{
  "num_hidden_layers": 8,
  "hidden_size": 128,
  "num_attention_heads": 2,
  "num_key_value_heads": 2,
  "head_dim": 64,
  "intermediate_size": 320,
  "vocab_size": 4096,
  "hidden_act": "swiglu",
  "norm": "rmsnorm",
  "norm_place": "pre",
  "norm_eps": 1e-05,
  "positions": "rope",
  "rope_theta": 10000.0,
  "rope_fraction": 1.0,
  "qk_norm": false,
  "attn_scale": 0.125,
  "bias": "none",
  "tie_word_embeddings": false,
  "parallel_block": false,
  "init": "normal",
  "init_std_qkv": 0.0442,
  "init_std_o": 0.011,
  "init_std_up": 0.0442,
  "init_std_down": 0.011,
  "optimizer": "ademamix",
  "learning_rate": 0.000635,
  "beta1": 0.9,
  "weight_decay": 0.26,
  "lr_head": 0.00494,
  "warmup_steps": 465,
  "schedule": "wsd",
  "decay_fraction": 1.0,
  "decay_shape": "exp",
  "final_lr_fraction": 0.0,
  "batch_tokens": [8192, 16384, 24576],
  "max_seq_len": 512,
  "doc_mask": true,
  "train_tokens": 138600000,
  "max_steps": 8866,
  "dataset": "wikipedia_en"
}
Each number is 50 + 15 x the weight over its row's rms, rounded and kept within 0 to 99. Layers, rows and columns count from 0. The size before them is the row's rms in percent of the matrix's.

# layer 2 MLP down (transposed), 320x128, rms 0.0527, rows 85-101, columns 64-127
105:51 52 46 40 16 92 77 61 62 70 63 45 43 61 31 37 33 68 59 35 69 52 43 55 50 38 54 46 42 65 65 43 38 30 52 54 68 44 48 25 36 50 27 58 66 33 19 56 49 26 59 37 71 59 45 37 61 51 20 21 58 62 43 91
099:90 64 34 66 37 30 48 32 61 43 67 32 57 62 30 63 56 43 41 76 33 43 63 57 58 40 54 50 61 32 49 45 59 44 39 41 55 16 56 32 62 46 30 47 59 54 55 42 42 41 56 33 82 49 74 55 51 51 65 59 56 50 34 51
104:42 60 55 21 83 53 52 59 52 67 45 45 49 36 38 34 56 42 58 47 44 39 42 65 57 44 43 43 37 51 24 47 40 33 34 61 24 43 35 78 57 64 33 73 49 74 39 64 42 45 51 54 79 97 58 29 27 25 58 57 50 44 40 52
098:39 59 52 30 55 61 40 59 50 36 33 36 51 46 50 58 64 52 27 69 53 61 31 81 63 57 27 45 31 43 42 44 42 79 41 31 59 61 57 53 26 61 55 68 25 55 44 60 41 62 55 75 53 44 50 48 52 44 95 49 55 58 57 41
098:46 60 24 55 36 17 53 67 47 56 48 31 65 79 61 43 73 78 53 60 60 32 52 45 26 40 53 36 44 57 54 61 62 36 57 59 41 57 61 71 64 39 62 53 43 61 55 49 53 46 79 45 38 39 40 37 57 46 59 35 61 72 69 65
089:48 65 38 78 65 58 47 50 18 51 71 45 41 88 55 44 40 61 53 17 63 69 70 36 56 50 69 55 40 59 50 36 33 45 39 69 44 43 55 71 49 34 48 42 11 42 84 54 27 65 41 66 08 47 40 44 55 44 47 43 55 50 51 45
103:40 54 37 33 60 34 74 76 49 50 69 54 52 24 66 51 56 67 47 24 22 44 79 36 55 50 19 71 46 72 37 57 76 46 65 18 74 66 50 24 36 81 55 59 40 65 56 73 42 48 54 66 75 37 41 48 63 61 45 50 50 60 49 61
096:72 61 37 47 66 38 48 09 49 47 22 39 35 39 67 55 65 26 38 22 35 63 45 42 33 72 53 46 09 67 48 66 57 45 34 44 39 51 58 70 66 40 77 49 33 26 49 47 55 57 64 33 40 44 72 32 32 40 60 62 45 71 31 52
099:51 42 49 57 58 41 47 46 50 44 51 37 32 64 55 57 56 42 73 42 53 40 64 38 67 52 51 45 56 34 69 29 51 55 23 53 00 51 41 44 45 54 34 55 55 54 34 51 38 52 47 25 31 73 13 42 58 39 58 61 22 23 54 20
096:51 49 41 43 45 44 75 54 32 54 55 39 77 39 53 46 09 49 56 59 70 25 57 41 56 29 24 50 30 28 51 46 36 53 57 38 59 58 41 29 60 63 39 59 31 74 69 44 28 48 60 68 30 50 36 62 47 76 37 55 28 60 48 43
101:56 44 64 58 74 52 38 69 35 85 53 38 63 88 67 66 75 28 50 56 37 73 80 51 41 60 65 51 65 53 16 28 34 49 74 59 55 47 66 32 55 62 63 43 43 77 49 47 66 35 41 27 17 34 45 56 47 46 48 54 57 60 63 31
100:20 40 49 49 45 80 43 36 47 46 42 63 45 37 44 53 36 55 52 52 48 46 26 48 57 35 80 68 58 52 31 51 66 53 29 56 52 54 36 52 65 48 53 43 59 49 42 53 34 56 37 52 39 37 36 48 40 67 26 38 45 48 54 26
105:13 35 41 74 48 61 46 45 42 25 33 49 38 52 64 21 46 49 50 53 39 52 35 35 26 59 42 71 43 72 36 53 50 23 66 52 47 49 44 37 51 48 38 48 43 18 71 52 39 48 44 78 58 65 44 53 43 34 54 55 30 29 65 44
102:43 53 47 56 75 54 49 40 63 49 54 26 60 69 54 56 34 61 30 43 25 50 62 52 54 58 30 52 45 48 46 50 49 70 28 40 46 63 66 73 36 74 43 44 59 50 42 46 62 06 31 62 76 31 54 22 32 67 28 63 39 35 56 83
094:43 25 62 31 52 37 25 50 41 51 33 63 40 53 14 70 47 34 38 84 45 39 27 53 56 47 41 29 64 48 27 39 32 40 38 53 44 18 54 72 43 50 61 31 30 55 23 40 43 65 66 46 37 47 63 62 47 41 26 31 54 67 52 45
095:32 57 62 69 61 43 70 49 73 48 50 59 61 50 26 66 58 55 26 36 53 58 69 62 32 76 41 79 50 33 62 48 49 41 39 35 50 54 60 58 46 60 41 50 76 50 49 62 36 62 55 60 91 68 48 00 34 58 57 71 37 47 59 62
100:14 76 62 31 47 39 40 34 37 53 40 63 40 61 48 48 40 51 81 54 41 50 52 61 64 44 56 55 40 57 49 59 49 50 63 38 41 31 66 71 32 53 71 51 41 30 64 34 69 56 38 31 57 47 25 40 52 43 49 59 60 57 15 42
# layer 2 MLP gate, 320x128, rms 0.0611, rows 86-102, columns 64-127
102:47 51 58 71 40 65 31 31 67 34 50 59 54 44 41 26 64 34 29 69 50 62 70 58 58 28 62 29 63 50 66 48 68 39 64 24 40 50 70 42 51 26 57 59 70 50 44 38 62 33 42 33 60 81 73 49 47 25 32 71 43 41 52 51
109:51 50 71 44 24 51 20 56 30 52 48 64 45 50 58 43 43 41 49 38 80 38 34 67 35 35 68 55 63 39 52 54 40 21 49 70 14 63 45 11 22 59 45 59 53 59 43 15 73 59 54 64 44 44 36 62 56 41 42 61 59 54 55 74
097:34 42 59 50 51 64 31 30 25 59 73 64 41 66 55 55 18 41 35 38 54 69 53 50 38 47 25 53 82 37 47 61 79 48 07 52 33 35 31 37 49 50 47 73 29 42 24 43 61 63 45 58 42 57 42 50 56 70 59 36 65 54 17 41
095:31 72 31 40 57 47 51 80 49 25 50 55 57 42 49 53 61 48 09 80 73 50 67 61 45 35 50 35 52 64 41 37 23 39 51 45 47 40 47 39 28 36 52 62 69 75 73 75 32 65 35 55 66 26 44 63 63 63 51 59 61 56 43 47
096:45 61 34 53 60 56 35 32 59 49 60 40 61 58 51 62 45 58 69 36 42 31 77 27 38 41 69 35 64 33 72 48 41 60 28 70 31 63 46 48 52 17 59 54 39 34 68 81 67 23 63 43 60 71 63 27 32 37 74 64 72 48 80 30
104:74 57 55 59 57 45 46 33 55 36 72 63 71 68 38 40 02 43 31 30 79 54 28 31 35 53 42 47 32 42 65 45 68 33 13 49 24 31 63 23 52 56 36 59 30 40 69 55 45 64 19 40 59 73 58 65 43 58 60 29 64 21 55 38
095:31 38 50 45 44 49 76 42 44 51 70 69 52 50 38 49 58 65 53 53 46 42 55 43 67 38 58 32 40 78 90 31 48 50 50 26 62 40 32 52 36 39 12 33 54 74 75 49 66 79 47 37 48 41 40 57 44 53 59 59 65 58 53 45
088:76 45 45 49 66 33 48 52 40 64 54 55 64 52 48 60 63 53 44 65 61 37 60 56 60 82 23 34 52 31 32 55 43 48 44 33 55 47 54 56 55 65 82 63 50 68 37 63 40 20 47 02 22 49 41 33 69 64 24 45 18 46 35 54
091:62 37 48 62 56 75 60 70 60 42 56 70 30 41 50 44 37 33 43 46 49 60 56 52 49 59 61 27 61 42 36 59 48 67 42 39 48 41 54 45 41 56 44 64 53 33 74 44 53 47 52 54 41 40 76 77 81 43 59 49 44 51 49 42
096:28 73 51 64 17 44 67 35 31 52 53 67 43 16 68 64 58 50 49 41 40 37 36 55 40 20 42 64 56 33 55 40 56 54 60 35 31 63 56 33 56 57 45 40 45 61 35 35 71 53 56 29 72 61 57 69 52 52 49 78 20 47 50 29
099:52 46 61 67 34 36 26 34 61 46 59 64 52 23 60 68 13 49 40 54 30 43 82 65 65 51 52 61 60 86 52 47 36 66 57 37 53 33 45 43 78 50 66 67 64 57 53 43 52 31 58 57 65 73 36 54 46 36 52 42 36 35 47 41
106:65 53 42 53 68 44 45 48 35 37 34 55 41 30 36 29 72 34 51 58 82 19 54 48 69 54 57 35 57 49 70 70 38 49 58 48 45 64 34 74 53 78 49 77 51 36 47 58 24 53 35 68 52 43 40 28 36 59 37 42 59 53 50 77
103:46 49 51 57 38 69 67 64 53 77 23 54 14 34 80 38 86 29 38 69 43 55 74 54 41 58 68 60 52 35 17 41 42 53 70 50 66 54 45 43 59 68 61 57 38 45 73 48 27 35 54 44 60 59 62 61 76 45 66 84 60 47 36 58
094:36 52 25 43 40 25 57 36 58 29 53 69 58 29 59 35 49 45 43 76 35 33 27 48 54 58 47 61 76 61 20 29 28 27 66 60 58 60 57 48 47 27 60 32 29 59 45 40 66 22 22 55 33 40 57 38 62 44 72 50 85 58 59 51
099:69 49 36 55 67 30 55 48 49 29 65 52 54 52 35 68 30 41 74 60 47 12 28 52 58 32 37 45 46 67 26 67 35 15 61 52 68 68 55 63 42 62 32 61 57 39 64 42 52 46 43 48 51 57 29 35 63 40 38 75 39 51 71 55
101:52 11 41 80 54 52 53 66 40 60 73 60 64 43 46 64 50 61 44 57 44 40 55 62 36 70 24 37 55 40 43 83 27 57 62 38 38 46 72 34 21 56 46 53 62 76 52 48 81 55 78 60 59 59 65 51 56 77 52 49 49 70 57 48
095:34 62 37 61 60 41 65 44 72 42 53 16 36 74 30 33 56 59 26 50 60 44 44 55 34 65 30 57 36 35 48 78 64 79 34 07 32 57 42 40 29 48 20 71 48 64 60 43 58 85 41 62 48 38 61 50 82 53 33 70 44 51 51 24
# layer 2 MLP up, 320x128, rms 0.0596, rows 86-102, columns 64-127
100:56 50 45 39 42 31 34 82 56 70 32 24 32 43 57 40 53 40 42 99 60 51 65 49 62 60 53 51 83 17 46 49 56 38 59 17 53 28 58 41 43 58 54 58 45 38 59 23 34 29 55 39 39 72 71 44 34 44 80 65 55 59 64 70
108:11 56 44 34 70 52 82 53 35 52 74 60 47 36 80 61 47 63 29 49 47 35 55 62 56 24 49 51 44 49 08 49 41 63 63 53 46 31 64 64 50 50 44 53 54 59 63 53 57 55 66 46 75 66 72 63 44 44 42 41 54 90 42 79
098:27 39 47 38 82 62 29 59 52 47 66 41 49 33 41 50 54 15 44 70 54 56 10 70 63 59 53 63 50 17 42 43 36 48 50 51 70 47 36 51 55 73 55 33 23 47 62 63 73 47 48 34 57 31 55 33 50 57 57 58 23 48 48 52
093:47 35 23 70 41 37 41 63 64 71 60 33 53 49 75 46 41 50 20 53 49 75 63 54 31 51 46 48 52 63 38 64 34 61 88 38 60 50 60 70 77 44 60 35 37 35 37 24 42 43 66 56 59 36 52 29 79 21 55 33 28 46 54 61
101:40 42 59 43 51 43 50 14 64 50 71 29 74 53 84 51 46 38 43 66 27 45 59 32 46 41 52 29 70 39 37 67 61 70 77 49 60 39 37 41 43 32 72 47 38 38 57 56 72 10 57 40 64 42 69 50 25 35 62 49 37 47 64 46
104:54 44 51 55 54 78 60 34 62 84 51 49 49 66 31 62 47 36 53 59 65 54 23 51 21 58 66 39 52 56 74 41 17 35 65 69 26 75 49 76 51 44 31 56 68 44 44 24 59 46 24 34 53 93 61 51 46 54 55 42 66 36 79 42
099:38 22 41 44 30 45 49 33 31 59 58 54 72 25 33 84 53 47 80 27 28 29 57 49 55 62 69 41 47 30 78 85 60 40 66 33 46 39 31 49 66 42 36 19 51 49 49 31 72 43 72 38 31 51 53 54 27 61 51 49 37 48 43 54
096:28 57 45 40 65 31 55 63 47 15 51 28 56 58 59 45 51 35 65 35 60 42 37 42 53 38 20 68 64 43 68 15 48 61 32 64 20 35 38 22 59 53 46 48 47 46 41 50 26 61 53 54 45 27 52 32 44 32 77 29 57 38 31 57
090:52 48 51 30 68 50 52 31 48 47 46 45 63 59 31 70 26 83 48 17 42 44 29 66 50 08 56 60 64 51 58 53 35 53 74 47 65 58 40 45 58 53 53 52 61 46 71 56 54 61 45 70 64 60 46 59 63 44 62 34 60 35 64 59
101:48 42 32 53 30 30 61 33 44 73 36 50 45 20 26 73 64 56 29 63 65 31 57 63 45 45 50 60 46 42 74 56 38 52 66 58 30 39 54 46 59 55 66 68 58 66 32 48 55 48 82 63 44 61 44 56 46 52 59 48 38 21 16 60
101:37 45 36 55 84 46 40 50 63 60 45 41 69 65 78 45 54 45 73 45 58 57 31 59 70 46 27 40 48 62 53 44 62 44 51 75 59 54 45 33 40 29 27 56 50 74 45 29 77 47 56 55 22 54 69 22 26 42 30 82 38 33 79 25
102:65 57 78 31 59 47 34 53 70 50 74 54 55 39 33 41 69 64 38 19 46 37 42 32 64 47 55 48 54 23 46 87 40 49 63 58 51 37 69 57 43 65 25 61 68 40 50 46 20 49 58 66 58 32 69 23 49 70 23 41 59 50 67 47
101:41 45 59 45 24 45 53 92 40 51 32 66 43 77 63 73 52 46 52 51 35 58 56 59 10 32 41 56 36 41 35 61 39 54 51 15 55 17 55 66 55 48 70 32 33 44 43 48 48 26 19 60 60 42 41 33 71 49 31 60 66 57 54 35
092:40 39 41 47 68 86 55 79 40 46 48 46 46 48 18 72 48 67 77 17 74 73 43 65 61 42 60 48 40 41 51 64 34 38 60 49 50 38 65 51 46 57 54 55 48 41 40 59 55 40 57 50 58 35 33 25 77 47 25 47 34 23 35 65
098:53 71 24 61 40 57 62 48 51 27 54 17 49 71 59 24 35 74 74 57 52 48 50 50 75 28 64 51 42 49 30 60 55 43 61 53 58 62 61 90 66 38 50 78 53 17 56 65 33 47 56 41 52 27 69 34 52 58 45 50 19 52 36 70
102:72 87 36 46 30 34 52 33 49 58 34 40 65 44 41 34 40 51 54 70 50 37 43 40 15 64 69 28 41 76 26 41 40 58 48 52 41 41 86 80 39 44 69 61 53 39 56 39 64 50 39 40 77 49 39 54 47 40 46 64 33 52 21 68
100:79 72 42 71 15 23 58 66 34 33 53 47 55 41 46 42 72 47 22 78 69 44 44 63 43 43 55 53 49 59 69 33 32 38 65 62 40 57 48 49 46 28 66 49 54 62 65 42 45 60 47 45 68 58 78 37 45 45 52 69 43 57 48 40